config = dict(
    num_hidden_layers=9,
    vocab_size=6529,
    norm_place='pre',
    attn_scale=0.0884,
    init_std_down=0.00445,
    lr_head=0.0046,
    final_lr_fraction=0.03,
    batch_tokens=131072,
)
Each number is 128 + 24 x the weight over the matrix's rms, rounded and kept within 0 to 255. Layers, rows and columns count from 0.

# layer 6 MLP down (transposed), 1536x384, rms 0.0807, rows 409-426, columns 192-383
[[139 174 150 118 105 192 166 104 140 131 135 138 102  90 134 123 133 128 108 121 147 152  96 130  96 147 106 127 130 164 167 123 139 157 145 161  97 132 132 119 106 140 137 138 144 143 136 138  84 121 140 118 129 144 111 138 139 128  97 125 140 112 116 143  99 129  84 143 150 122 164 138 103 111  93 102 128 158 144 133 149 150 119 118  87 137 113 144 125 106 163 125 106 109 135 150 145 122 130 109 161 126 121 118 172  74 133 129 141 140 158 106 162 143 124 135 135 116 165 157  87 133 133 128 138 148 136 144 162 123 129 137 134 152 161 118 147 123 119 130 129 140 137 123 144 110 131  86 171 124 159 125 130 115 135  81 178  91 141 140 133 107 141 135 159 129  99 114 162 125 136 156 113 155 140 127 180  99 153 137 105 121 138 175 123 152 157 101 128 155 143 108]
 [118 164  91 119 149 149 134 119 118 141 110 119 113 128 155  76 117 168 128  76  90 120 111 128 160 128 146 127 103 157 137  93 133 194 119 132 107  91 122 192 127 168 148 148 129 158 151 136 104 100 135 132 147 130 133 136 123 138 125  71 118 134 171 110 150 168 154 119  79 174  82 151 145 148 115 102 106 131 129 138 135 141 142 128 121 101 138 199 146 165 156 126 148 160 119 170 142 168 113 123 152 133 120  99 183 170 109  88 120 151 137 134 128 147 105 117 116  95  64 155 120 174 124  94 187 140  96  93 136 123 121 170 112  96  94 142 156 147 104 145 129 126  89 122 159 136 138 104 104 149 156 126 132  84 170 125 143 112 163  96 140  91 165 172 164 131  74 106 156 136 129 113 114 111 140 177 116  98 154 110 138 158 120 143  84 128 106 132 164  66 129 135]
 [146  77 167 146 134 128 131 158 140  94 127  81 108 132 120 148  97 107 126 129 117 110 143 118 156 127 122 117 145 143 143  90 123 128 150 141 150 125 108 131 148  92 106 140 127 134 147 116 116 119 123 144 137 120 130 133 159 119 129 149 115 152 165 129  87 138 134 124 126 116 123 135 109 124 122 156 116 116 117 115 148 114 115 141 130 125 138  97 126 112  82 132 148 121 128 110 139 131  81 134 133 176 125 131 142 115 123 101  64 143 150 101  65 139 158 134 188 149 108 127 129  98  87 132 117 141 104 108 127 147 141 106 136 122 124 101 127 158 103 114 108 137 155 133 145 179 102 126 156 134 143 105  86 112 125 126 114 115 109  97 112 114 145 108 154 108 134 146 124 108  69 121 146 144 124 134 127 139 155 126 150 106 145  91 100 111 107  77  98 111 129 120]
 [ 97 127 115 131 119 101 105 162 127  79 124 112 136 172 126 168  89 154 121 127 157 113 140 148 134 123 133 135 143 113 126 147 130 120 111 116 118 144 142 138 107 130 121 115 119 107 135  94 158 118  67 101 111 122 147 181 152 121  90 155 114 160 102 118 163 132 117 153 146  96 118 130 125 150 172 107 140  99 134 100 106 139 140 128  97 126 123 129 120 174 144  89 120 108 120 119 124 142 124 111 138 145 111 110 109 130 124 128 136  80 130  94  95 100 123  91 114 133 144 138 127 131 124 154  97 149 132 145 160 105 110 120 166 165 134  75 140 120 117 131 144 151  76  99 117 109 130 115 145 146 134 119 124  92 129 132 148 100 124 152 113 126 135 142 118 126 127 131 129 130 170 137 145 104 128  67 131 142 144 127 109  83 116  87 103 132 160 158 149 133 107 146]
 [124 158 127 158 162  94 134 116  90 134  78 170 160 162 130 149 148 123 149 117 197 161  87  86  97 106 142 122 159 147 117  89 101  97 127 116 109 136 131 119 140 133 170  57 137 180 152  81  90 109 168 107 152 179 115 132 154 154 149 170  89 150 106 149 134 150 114 126 154  98 140 107 145 164 103 149 122 111 101 107 132 144 105 149 132 144 117 138 130 151  90 130 152  63 119 110 118  96 150 135 120 176  77 124 117 116 137  94  87 122 104 112 124 121 123  59  77 136 114 151 111 116 116 112 110 136 138 135  96 115 141 141 152 151 109 141 147 126 190 146 139 127 114 132 109 153 138 121 145 126 100 118 127 113  92 129 132 137 103 113 157 124 137 122 136 152  97 117 121 133  96 144 130  65 127 146 100 124 147 167  95 126 119 102 131 123 151 172 135 171 141 119]
 [142 100  91 115  93 119 140  81 131 154 121 100 151  80 138 136 117 146 101 172 110 174 121  85 161 154 132 141 140  80 133 152 162 120 119 114 127  92 136  88 154 134 107 179 132  85  72 129 114 124 112  98  89  81 131 191 154 161 103  53 114 156 109 137  87 144 114 121 148 169 120 135 111 126 134 118 146 115 135 129  98 119 119 135 135 110 154 130 130 157 130  91 127 169 134 126 127 129 137 122  70 147 153 199 180 128 159 111 131 139 178 150 113 114  87 126 165 133 100  70  89 104  97 129 124 161 181 112  96 147 129 155 139 131 127 139 133 126  87 145 129 119 110 133 146  75 177 172 160 112 147 143 105 160 141 132 113 107 114  94 116 166 141 100 121  94 136 134 125 121 142  89 147 149 155 141 142 110 159  92 145 136 131 138 139 119 102 162  89 140 156 130]
 [129 148 107 118 112 149 100 153 124 112 137  93 127 141 166 153 107 153 133 122 148 127 110 105 107  77  98 169 114 142 112 154 100 111  97 145 120 165 147 162 111 177 118 129 117 114 143 127 136 120  95 111  96 106 161 133 122 100 114 112  74 150 101 136 128 103 132 144 157 121 138 120 105 106 135 104  97 133  97 114 100 125 123 132  79 121 131 158 122  96 148 121 105 102 138  94 111 102  91 137 123 109 155 148  64  90 141 114  85 152 155 127 128  77  72 106 148 152  75 131 139 120 121  98 127 107 138 121 127 152 126 120 133 132 118 127 160 103 122 124  91 102 107 136  89 134  73 135 163 139 145 136 141 104 139 147 146 133  81  95 125 135  84 108  90 124 141  99 117 145 148 108 137 136 146 105 148 128 142 149 138 124  91 171 178 132 110 156  84 138 150 140]
 [117 130  86  54 138 123 150 130 145 108 170 147 160 114 105 109 128  95 144  93 129 121 122 150 135 128 136 128  63 140 168 119 114 101 105 173 121 120 118 133 171 129 132 154 139 151 134 108 117 183 141 113 101 118 170 113 117 140 125 166 140 115 143 204 163 115 126 117  84 159 111 117 123 127 134 103 127 123  97 119 109  77 125 117 139  77 144 155 147 122 112 121 145 125 154 134 130 147 104 136 151 117 143  95 150 131 135 167 129 109 152 155 119 157 135 125 150 115 142 114 192 110 127 167 143 116 138 156 162  88 160 172 159 104 129 124 145 119 112 102 121 124  87 164 160 109 106  86 124 133 136 107 126 163 133 117 156  97  96 109 130 112 139 102 118  93 134 152 110 111 138 125 140 127 118 140 120 107 132 140 101 149 116 127  99 134 137 113 105 154 106 123]
 [142 125 115 102 108 156 157  81 145 171 177 107 128 111 132 141 135 112 104 119 154 164  96 105 151 110 122 116 154 170 151 107 107 103 127 162 162 104 147 119 116 168 132 146 152 153 123 142 154 127 113 128 104 123 115 137 115 133 130  98 130 150  98 134  92 126 115 145  99 144 173 120 114  94 103 124 124 136 128 124 130 138 139 117 160 111 143  59 145 110 149 123  90 123 113 122 154 138 141 126 125 150 148 148 129 132 179 130 118 127 127 130 147 152  95 151 145 122 149 118 112 124 134 154 187 109 135 193 107 134 112 116 134 126 109 115 126 160 136 122 123 127 127 106 126 138 138 117 139 132 157 138 125 136 179 134 131 139 161 121 118 127 107 158 132 135 125 127 128 109 132 116 127 112  82 161 126 132 168 151 125 154 145 142 131 178 126 151 163 116 126 185]
 [ 98 130 126 119 111 164 114 122 104 122 167 165 137 156 165 127 129 141 121  80 138 142 115 122 132 104 132 135 137 154 134 122 103 152 119 105 129 134 150 116 120 135 145 142 128 147 146 128 135 131  89 114 171 149 138 152  87 154 102 105 136 149 144 151 127 101 115 132 125 143 130 127 123 120 123 123 100 191 119 153 161 103 103 129 138 122 129 129 126  97 120  98 123 103  85 106 120 114 150 138 155 104 109 139 112 137 116 100 108 117 123 106  97 123 144 159 167 100 134 114 120 146 148 160 164 138 191 132 166 141 126 124 145 146 109  84 137 123 134 100 128 130 150 139 111 122 164  98  82 138  81 124 143 101 126 112 133 164 124 166 114 145 104 119 126 129  98 154 101  93 131 136 102 153 127 129 158 170 128 120 144  79 166 136 140 149 161  45 139 105  83 130]
 [122 104 164  71 138 188 162 109 117  84 122 141 102  76  48 115 135 101 136 153 132 112 107 121 119 138 116 111 170 101 104 108  97 142 142 121 157  78  86 156 122 145 157 114  99  85 121 134 115  87 129 101 153 128 134 143 119 125 110 175 130  92 119  98 109 139 130 135 160 174 159 140 131 140 130 154 162 130 160 131  94 144  96 149 133 105 154  90 147 126 133 140 139 116 151 172 153 159 169 121 117 136 112 116 123 151 134 179 103 148 109 140 173 163 124 161 118 153 119 184 146 115 131 137 122  87 133 123 152 112  93  87 156 132 123 120 143 143 127 127 119 160 145 146 119 132 126  86 123 143 105 157 118 138 104 168 114 109 136 133 142 145 127 130 174 137 151 148 119 100 118 164 142 117 158 167 106 122 130 151 119 103 136 139 122  99 117 156 157 156 157 105]
 [122 143 123 147 105 131 123 162  97 130 130 158 153 100 130 153 119 116 128 154 127 110 114 121 111  95 140 124 153 123 124 122 139 129 128  81 143  50 139 118  81 112 122 117 110 119 133 117 175  76 101 102 111 127 159  93 136 121 117 134 142 144 115 138 109 112 153 112 135 111 125 126 167 136  71 128 118 154 127  91 132 117 106 131 146 137 120  88 114 134 170 148 118 140 110  95 113 121 155 146 108 104 164 110 127 141 126 140 118  96 129 103 162 162 135 130 116 104 156  99 127 140 110 111 112 119 160 151 108 131 127 120 169 116 182 119 142 125  94  93 103 111 121 161  89  79 138  57 118  89 112 166 108  96  80 157  73 116 102  99 131 136  94 131 162 136  68 125 145 142 133 133 121 147 115  82 148  90 141 101 145 124 126  97 171 114  89 131 107 134 122  96]
 [ 95 171 139 117 152 156 136 151 156 113 132 147 129 111 137 105 124 141 151 115 121 103 114 134 104  97 152 163 127 138 175 144 145 133 119 131 126 154  88 124 144 126 168 135 135  67 140 129 170 129 134 157 146 122 111  86 133 153 124 141 156 135 133  89 141 126 143 131  90 122 132 155 126 159  81  88 107 123 135 101 142 127 100 142 116 103 126 114 167 171 144  99 127 101 144 171 152 133 113 102  89 130 104 146 164 141 171 119 183 142 118  91 124  94 153 132 148 100 139 146 140 148 127 152 155 167 134 137 149 143 100 132 121 141 131 125 121 173 142 145 115 106 174 112 107 122 114 117 119 117 115  84 123 115 125 134 132 119 120 116 150 152 113 151 153 137 166 149 134 120 109 142 135 128 201 115 127 156 163 107 128 134 130 146 132 100 136 139 156 132 115 118]
 [124 122 125 121 148 137 107 159 163 106 141 196 113  65 137 146 135 115 142 138 130 141 135 118 164  71 142 113 113 160 109 145 123 143 175 114 164 145 154 106 111 162  78  89 142 107 151 130 109  80 139  97 149 125 176 164  78 144 118 125 128 182 122  99 123 140 136 130 166 101 111  95 138  97 149 156 100  79 142 124 124 152 155 140 173 141 126  80  88 136 181 135  94 127 138 127 148 112 141 124  92  83 152 127 121  89 129 139 149 113 119  99 100 119 118 110 131 115 133  83 103  78 142 180 122 123 163 148 155 157 120 165 130 109 156 171 116 109 142 156 117 154 101 111 148 132 147 142 119 159 108 149 109  95 119 160 120 149 135 145 118 101 122 134 121 135 103 123 104 171 114 136 133 141 106 123 124 125 126  83 159  95 109 128 137 118 135 150 154 134 118 140]
 [139 112  77 136 141 107 142 138 130 142 148 121 127 111 131  84 118 121 141 123 121 148 120 107 173  87  71 147 147 125 135 179 102 119  76 147 119 125 121 132 108  76 131  81 102 137 118 151 103 126 134 138 153 143 114 135 125 147 156 116 135 108 123 127 116 120 186 146 155 127  74 130 108 137  78 129 135  99 133 163 161 145 121 129 101  83 118 116 135 188 115 132  87 118  87 147 133 117 124 134 129 151  82 112 118 181 146 119 121 156 119 141 175 155 158 178 147  76 131 139 150 158 107 181 143 107 153 134 115 116 129 134 117 118 136 127  97 166 159 115  74 107 138 139 118 127 123  86  83 115 140 118 101 118 111 127 130 152 105 139  86 114 114 132 138 112 118 150 118 118 116 122  94 109  98 144  97  98  87 149 105 114  84 126  97 167 129 129 134  99 105 108]
 [127 138 137 109 134 140 111 130 126 111 128 113  85 110 117 100 146  89 141 126 120 181 131  77 106 148 119 135 142 122 101 139 154 134 135 135 140  96 163 145 128 154 157 150  99 119 148 119 131  80 144 121 147 136 117 118 132 125 122  61 133 153 115 115 145 100 134 140 135  97 100 129 144 119 146 164 130  98 128 157 123 161 100 175 141 105 171 137 114 116 116 168 137 166 124 141 103 123 143 120 149  96 117 129 183 107  98 143 108  89 138 101 145 125  40 131 105 113 161 152 133  87 132  94 137 139 141 136 101  88 107 136 128 116 109 116 131 156 149 122 143 132 114 129 113 164 106 167 112  87 120 153 128 152 139 144 144 170 145  91 115  82 145 132 117 143 122 145 112 102 128 151 116 130 116 143 137 116 129  77 163 128  81 154 163 158 110 137 104 123 135 146]
 [121  76 120 107  93 135  70 131 164 109 119 181 154 164 120 142  55 157 121 139 126 162 159 136 103 136  88 156 153 117 131  81 127  95 105  89 118  68 129  99 121 104 118 121 185 111 123 159 116 131 115 137 150 192 146 143 130  81 134  99 136 119 135 119 110 136 127  95 120 122 183 153 157 171 144 120 153 106 114 143 136 124 124 120 159 127 111 124 157 131 128 132 176 129 158 140 135 139 109 114  99 128 153 138 131 109 118  96 112 130 111 149 127 156 124 149 161 165 145 120  93 147 128 124 134 107 168 136 127 125 136 132 110 124 137 136 165 111 147 133  82 114 181 109  96 124 124 130 161 162 160 118 115 151 155 135 114 110  97 153  81 125 139 137 124 117 121 146 110 141 182 147 101 136 126 115 124 135 170 111 112  98 130 127 130  92 145 161  82 172 146  76]
 [122  91 114 129 123 123  81 133 128 134 126 132 131  88  84 117 126  98 133  94 141 101 128 145 113 137 140 128 107 149 138  94  93 131 108 131 113 147 139 126  94 146 152 179  96 105 151 140 101 137 128 143 106 140 148 103 127 117 123 154 110 155 100 171 121 121 119 126 121 127 170 163 185 106 119 137 119 133 117 135 120 114  97 107 142 132 110 141 164 125 120 142 139 143  74 119 154 117 170 149 123  98  99 169 123 149 119 164 132  88 134 151 118 120 132 140 110 118 143 109 106 121 142 143 123 102 128 118 113 124 145 112 128 111 131 145 128 118  94  93 149 114  81 106 141 142 115 150 131 118 182 153 143 140 178  60 180  89  97 112 160 143 127 107 169 188 121  96  86 123 123 104 155 122  99 121 136 118 148  85 160 140 186 128 119 112 131 166 116 147  86  73]]
# layer 6 MLP up, 1536x384, rms 0.0759, rows 410-427, columns 192-383
[[122 119 139 139  88 117 125 145 127 173 104 135 124 178 145 161 121 124 138  95 140 131 181 124 145  90 140 123 132 120 135 127  73 121 161 111 132 131 124 104 141 136 124 125 108 124 129 142 168 163 126 153 150 132 139 133 127  90 115  75 167 111 148 143 141 160 142 151 100 116  97 132 135 129 121 129 152 116 144  60  97 142  87 137 101 106  83  52 125 155 162 133  85 129  66 123 125 128 136 122 181 142 134 129 121 118 101 108 102 133 157 148 134 134 132 106 179 125 146 132 158 122 112 145 141 153 108 133 123 103 118 129  72 179 100 150 107  73 144 134 156 187 162 135 131  47  74 125  94 125  91 136 124 138 134 142 107 141 123 110 128 133 137 157 142 175 127 155 170 123 126 111  95  93 116 151 121 111 132 119 145 191 124 114 134 111 121 176 164 123 136 132]
 [141  97 142 129 137 131  89 131 129 102 128 138 135 107 149 126 124 118 129 134 127 142 136 120 131 107 123 136  94 115  92 109 156 154 164 124 132 105 142 150 125 102 136 140 157 101 161 173 116 129 142 148 127 154 146 146 145 111 156 114 113 139 141 154 165 127 120 135 101 122 151 134 133 113  90 145 133 148 149 137 119 170 133 180 151 131 160 148 109 124 139 148 134 106 112 115 109 103 131 155 176 132  65 167 139 102 100 119 102 113 127 135 118 126 163 137 127  99 137 141 115 122 115 123 147 136 120 119 103 136 127 132 159 149 128 143 119 107 122 131  62 109  97 137 115 106 152 135 109 134 130 172 147  77 146 124 103 143 191 120 109 117 110 125 155 149 135 120 121 153 165  97 129  96 102 133 100  88 118 142 124 101 131 117 173  72 124 155 111 143 120 130]
 [121 127 152 136 115 149 140 111  99 148 125 118  80 130 114  89 123 142 205  92 129 125  87 147 150 102 119 127 154 120 138 123 124  98 185 130 124 116 117 131 145  58 135 140 157 130 114 123 133  77 147 154 143  98 114 129 106 137 144 115 161 156 156 114  98 125 147 166 104 131 134 148 137 139 121 154 107  90  81 135 155 123  87  97 124 139 125 131 146 150 103 134 152  90 124  85 147  81 154 162  82 116  86  97 130 125 160  88 115 117 112 139 118 115 131 109 112 114  95 154 135 126 129 102  98  73 118  97 117 135 122 125 108  86 127 131 162 163 105 143 124 128 126 124 126 177 129 170 118 149  97 162 158 130  95 111  88 167 144 138 162 158 169 167 140 134 154 172 141 113 158 146 102 102 132 175 133 137 119 114 138 115 101 153 129 116  86 137 142 131  96 180]
 [109 100 124 165 119  89 141  99  85  87 113  98 111 150 117 173 110 139 180 132 128 164 153 135 110 152 153 151 110 134 149 116 135 149 102 172 135 130 128 125 136 111 174 161 106 123 106 118 127 146 100 145 173 117 121  95 165 143 141 137 137 153 132 113 148 128 120  90 115 149 129 105  82 118 170 147 134 128 128 149 177 104 124 132 161 163 128 135 130 135 145 150 109  93  89 110 172 160 106 150  99 147 143  99 110 136 123 100 185 133 156 135 104 136 138  96 130 130 104  93 139  89 142 115 126 118 131 118 153 120 147 103 131 100 130 140  85 140 166 115 177 136 159  85  82 126 125 118 138 156 146  65  84 122 129 104  97  98 151 146 121 129  87 134 170 140 136 157 127 107 151 161 155  93 106 105 125 168  99 141 114 136 128 126  94 134 121 129 147 139 118 118]
 [155 111 156 139 165 129 146 143 110 120 119 103  51 113  97  92 146 138 140 130 119 132 111 116 144 138 117 138 121  90 157 118 143 117 158 128 129 130 146 175 139 156 143 138 105 175 151 131 149 158 128 140 172 124 159 115 113 142 176  91 131 102 123 151 130 103 137 131 107 106 173 117  93 120 119 115 140 128 120 130 151 134 152 144 137 121 147 106 123 121 100 148 146 133 160 135 133  81 111 131 101 103 174 104 137 110 131 129 114 147  93 105 161 132 112 106 114 131 106 177 155 141 171 126 143 116 107 123  99 116 109 117 113 155 153  82 115 117 105 110 132 112 143 146 109 141  94 118 161 150 132 125 104  85 130  97 127 112 115 131 147 154 153 143 113 148 125 138 117 189  96 137 166 131 150 146 107 164 124 161 118 160 127 158  95 110 117 140  80 110 101 153]
 [106 113 137 173 133  97 155 112 149 132 134  94 101 113 152 100 137 111 142 114 120 144 160 121 119  98 148 129 121 164 121 132 136 115 134 103 147 132 114 113 121 123 128  89 158 159 155 151 144 139  60 144 117 121 111 107 134 150 170 106 116 153 151 118  87 134 129 158 121 161 115 129 144 170 154 103 137 143  91 109 196 165  94 186 126 140 135 125 157 147 136 118 115 160 173 158 126 160 110 110  90 136 139 111 128 177 136 127 128 114 121 125 122 116 124 139 166 116 133 181  95 145  89  75 158 128 120 109 106 164 139 164 136  92 123  77 150 108  57 125  98 108 155 110 140  95 125 157 138 161 129 114 110 144 133 164 171 130 108 131 157  99 115 121 119 104 131 161 130 138 111 156 156 107 139  95 161  87 133 136 135 140 104 176 126  83 136  98 116 143 155 114]
 [123 130 109 114 110  86 152  79 142 131 121 133 170 144 122 171 100 128 143 138  97 122 112  84 115 157 118 144 161  67 171 136 107 148 134 136 127 172 104 168 128  55 128 106  77 191  96 121 128 136 163 140 119 120  99 114 119 115 151 146 112  97 115 137 115 101 111 109 112 112  85 124  84 116 120 135 156  82 132 164 129 132 136 168 121 106 165 113 155 118 100 103 115 117 149 191 131 143  86 128 122 152 134 106 108 184  96 164 175 165 131 117 134 138 120 128 143 133 140  78 153 129 110 126 121 133 107 168 113 119 120 116 131 116 138 119 103 102  96 136 107  93 134 132  95 161  91 131 129 151 105 133 120 107 132 151 151 119 135 157  80 108  76 130 136 123 114 132  97 150 170 129 131 114 173 112 166 129  98 122 117 153 111 144 177 156 174 133 111 109  69  68]
 [143 142 112  99 157 139 128 155 139  94 126 124 133 142 130 104 126 118  99 145 104 118 130 138  88 134 128 129 140 133 127 141 123 101 148  90 115 124  80 128 124  75 101  99 147 121 145 137 111  96 115 133 114 183 111 127 110 136 138 151 116 104 146 100 149 136 116 129 164 112 100 113 133 150 147 119 125 109 100 155  91 106 160 161  95 134 157 133 135 141 119 145 143 137 141  98  92 121 127 124 115 119 145 103 114 155 102 102 119 103 146 159 150  91 130 126 125 155 102 145 124 122 122 117 100 176  95  95 109 140 117  71 161 122 202 142 132 144 123 131 174 187 146 125 112  72 115 123  94 102 119 163 121  99  98 141 115 133 122 135 134 105  87 125 137 147 150 124 134 111 117 144 154 131 143 144  73 121 148 171 111  82 114 123  90 145  97 145 134 139 135  96]
 [176 133 143 102 154 109 117 111 140 159 136 117 117 181 112  99  98 142 101 156 123 174 154 137 141  90 166 127 131 119 138 120 141 106 124 117  91 140 117 152 136 156 119 134 117 116 155 125 129  80 165 127  96  74 166 137 158 143 123 110  75 137 166  90 125 159 133 148 133 111 149 172  87 156 120 149 127  68 155  97 121 112 148 188 124 140 133 142 130 118 153 144 131 131 138 154 103 140 157 122 115 150  76 124 141 127 148 152 136 109 137 141 181 109 221 142 140 126 132 130 118 136 130 109 152 133 116 134 152 124 132 117  75 104 120  95 110 130 159 128 112 135 164 134 116 127 159 149 120 153 140 100 141 103 159 147 120 124 141 110 150 140 140 154 120 148 105 121 111 114 107 139 135 126 130 171 145 139 101 156 127 130 103 104 121 113 125 171 139 148 168 141]
 [105 139 112 140 113  95 156 119 121 149 151 123 116 161 107 100 114 106  55 124  80 143 122 128 127  85 103 157 138 142 101 134 100 142 141 139  88 123 105  97  96  90 169 171 159  94 104  98 135 106 100 151 115 135 152  94 136 115 139 113 160 113 109  75 121 125 106 134 155 126 105 126 167 155  92 119 106 137 147 136 145 141 120 129  85 115 108 119 123  61 115 112 160 167  70 141 102 118 154  96 148 113 126 131 139 154 145  82 111 117 128 134 141  92 115 142 125 140 107 113 129 153  71 159  81 116 137 157 145 122 134 150 151  71 154 117 149 110 141 108 126 136 200 131 106 125  98 130  73 103 134 160 152  82 150 125 104  96 156 136 125  71  77 101 154 140 133 127 160  84 115  97 160 122 179  78  98 162 132 113 131  82 104 173 140 134 132 128 170 127 138 133]
 [162 153 131 117 164 120  91 162 110 132 149 114 114 117 118 127 101 115 109 127 112 120 139 118 115 131  90 127 137 126 144 144 113 151 131 113 132 127 153 128 143 113 143 127 130 143 139 129 140 110 135 135  88 134 132 126 147 136 107 132 152 131 152 182 147  84 136 152 131 120 142 146 139 179 135 119 168 112 120 134 119 125 116 149  93 117 142 122 158 112 160 135 144 102 126 136  94 110 132 147 173 124 136  76 131  98 109 139 160 148 152 119 115 122 154 154 108 114 154 145 136 131 193 132 161 101 149  66 106  89 120 161 127 147 108 123 112 122 159 120 165 153 117 103  89 109 114 145 127 141 143 107 175 149 172 117 139 123 123 150 129 126 126 141  79 141 127 122 118 135 148  83 151  76  62 138 134  96 151 102 118 169 111 154  63 159 174 177 133 116 112  98]
 [131 134 123 109 152 114  70 154 116 164  78 115 125 112 102 155  95  86  90 181 120 121 110 101 110  95 193 188 129 102 138 140  92 135 127 156 144 110 127 139  83 157 117 139 132 134 111 131 110 119  95 140 185 160 127 112 101 134 105 138 121 129 136 125 139 105 111  96 121 129  85 140 130 108 127 113 108 185 110 138 149 133 129 155 152 135 133 164 103 120 101 111 125  93 106  95 166 123 114  95 138 172 130 107 109 129 114 137  77 169 124 130 100 170 110  82 133 166 106 137 128 101 117 165 128 102 113 121 115 145 115 129 141 152 109 153 143 111 102 170 148 120 132 122 120 135 130 149 117 179 120 147 121 145 159 124 138 124  89 146  97 123 121 112 117 158  91 142 150 158 168  84 118 140 122  83 122 113 152 130 144 148  78 135 139 104 143 127 142 152 139 143]
 [139 105 138  99 121 131 134 121  91 131 138 141  76 128 139 103 104 134 138 143 146 148 131 113  87 160 150 109 118 147 140 116 115 153 120 103  89 125 137 157 131 107 114 109 111 137 136  94 113 122 124  97 167 109 142 147 172 142 104 152 122 143 114 122 105 124 115 128  93 105 125 128 133 134  76 163 135 147 139 158  88 117 128 136 100 125 136 101 133 128 129 132 141  78 139 159 140 128 137 114 141 144 124 123 153 129 149 112 132 105 144 148 160 142 105 133 162 123 124 131  84 112 143 132 142 131 110 128 147 139 111 155 149 128 124 128 141 126 138 119 133 161 159 135 152 102 143 147 130 129 140 125 126 131 105 138 158 159 130  90  93 114 110  72 134 136 123 155 164 138 162 171  84  95 156 141 140 129 138 171 124 130 207 113 115 135 140  99 111 127 113 102]
 [184 115 119 115 147  96 140 131 109 103 180 127 106 122 153 141 148 133 136 130 137 125 128 147 127  91 106 136 133  97 112 153 123 124 131 149 137 104 163 132 117 129 129 149  71  89 130  82 105 147 144 138 130 123 136 155  89 147 147  80 151 150 134 114 137 125 143 109 150 144 112  97 136 152 100 152 120 142 162 154 132 127 156 150 127 140 127 133 122  89 156 145 123 134 136 105 104  79 118 121 147 154 129  91 120 121 110 139 142  91 148 141 180 133 184 127 166 129  87 119 120 160 114 106 171  73 143 141 137  66 151 114 146 111 106 106  84 120  76 131 161  85 122 117 176 115  91 168 117 153 125 114 138 150 116  98 172 147 127 138 130 140 102 107 136 119 140 129 125 160 129 116 131 159 145 159 129 111 124 141 121 152 139  86 150 133 139 129 174 150  94 153]
 [135 117  87 109 126 130 155 120 142 168 141 112  85 196 120 117 136 145 133 131 102 142 154 102 144 182 138 136 126 162 160 133  92  96 102 141 114  82 120 110 170 116 128 108  95 193 158 119 113 129 109 156 143 165 136 148  92 105 130 122 162 110 131 136 147 164 132 141 142 131 104 106 141 131 126 113 113 148 140 115 155 122 179 130  92 126 141 121  98 151 160 136 146 104 155 167 126 140 158 173  95 150 172 103 107 115 125 147 138 134 128 140 189 117 174 153 127 162 152 124 120 130 163 106 159 153 115 104 117 101 123 118 110 131 137  79 134 102 140 139 116 163 123 122 122 130 182 125 106 136 118  93 107 109 137 135 165 137 126 123 144 139 145 144 166 152  86  97 133 104 110 112 114 124 140 133 178 145 133 143 155 152 149 105  84 122 150 194 141 111 141 137]
 [104 135 103 159 141 145 103 118 133 118 165 140 151 127  88  91 169 153 136  64 114 131  81 140 143 144 141 147  97  88 136 122 131  94 149 124 118 155 136 126 150 101 143 133 136 156 182 165 142 102 136 139 126 101 139 103 143 122  94 103 136 133 121 114 120 134 140 129 124 124 112 163  90 106 129 162 127 138 159 189  85 165 133 140 123  71 129 116 120 136 125 122 197  79  82 113 127  93 127 141 136 129 109 191 137  99 132 150 127  91 167  92  89 108 127  81 109 154 137 110 141 127  91 100 140 114 119  83 117 162 162 149 170 142 155 158 119  97 114 172  60 110 128 164 107 147 148 155 132 149 172 149 120 113 136 128 125 136  91  96 150 130 122 130 117 132 153 121 152 172  90 126 122 144 123 134 140 120 118 129 116  88  84 138 126  89 157 151 151 134 137 165]
 [114 119 123 144 125 167 163  84 124 157 110  83  84 142 133 116 131 137  78 145 112 117 113 124 171 163  87 107 167 112 104 124 120 132 136 163 146  99 130 139 146 134 141 114 130 100 118 142 126 164 109 161 138 124 129 131 105 136 103  77 133  72 125 104 106 134  67 129 116 111  81 176 131 101  98 130 115 100 127 130  87 108 119 132 134 116 125 124 134 127 101 157 145 131 120 170 162 103 125 133 131 105 102 116 142 133 140 107 161 142 124 153 102 142 136 135 133 124 126 168 134 120 143 171 133 152 114 122 120 106 149  77 135 129 131 105 118  95 139 142 132 112 123 103 108 102 122 166 113 116 133 132 112  79 130 147 117 153 138 152 144  72 114 163 119 140 139 107 138 136 127 138 113 129  85 134 143 165 130 122 164 137 124 164 129  84 134 123 152 142 109 100]
 [126 152 115 113 106 101 154 128 143 160 123 138 147 145  86 135 122 128 112  97  99 150 172 147 119 109 165 164  97  94 165 155 110  98 156  88 135 115 162 102 129 115 194 174 126 137 144 167 103 110  97 150 106 165  81 182 129 128 167 142 134 149 125 167 127 137  99  90 124 149 132  86 153 164 139 166 116 128 133 145  98 124 105 105 108 118 143 154 122 114 153 121 149 120 119 156 106 110 131 117 147 129 128 103 172 122 151 124 148 113 125 121 122 122 120 145 129 124 156 146  98 136 133 112  97 123 165 138  81  97 116 113 122 122 126 130 101 123 106 120 109 130 132 116 125 145  96 138 128 105 107 134 136 128 157 140 116 105 152 113 113 133 109 150 132 145 157 156 138 107 113 140 106 127 148 152 103 122 127 130 125 148 120 114 104 141  93 149 157 109 162 132]]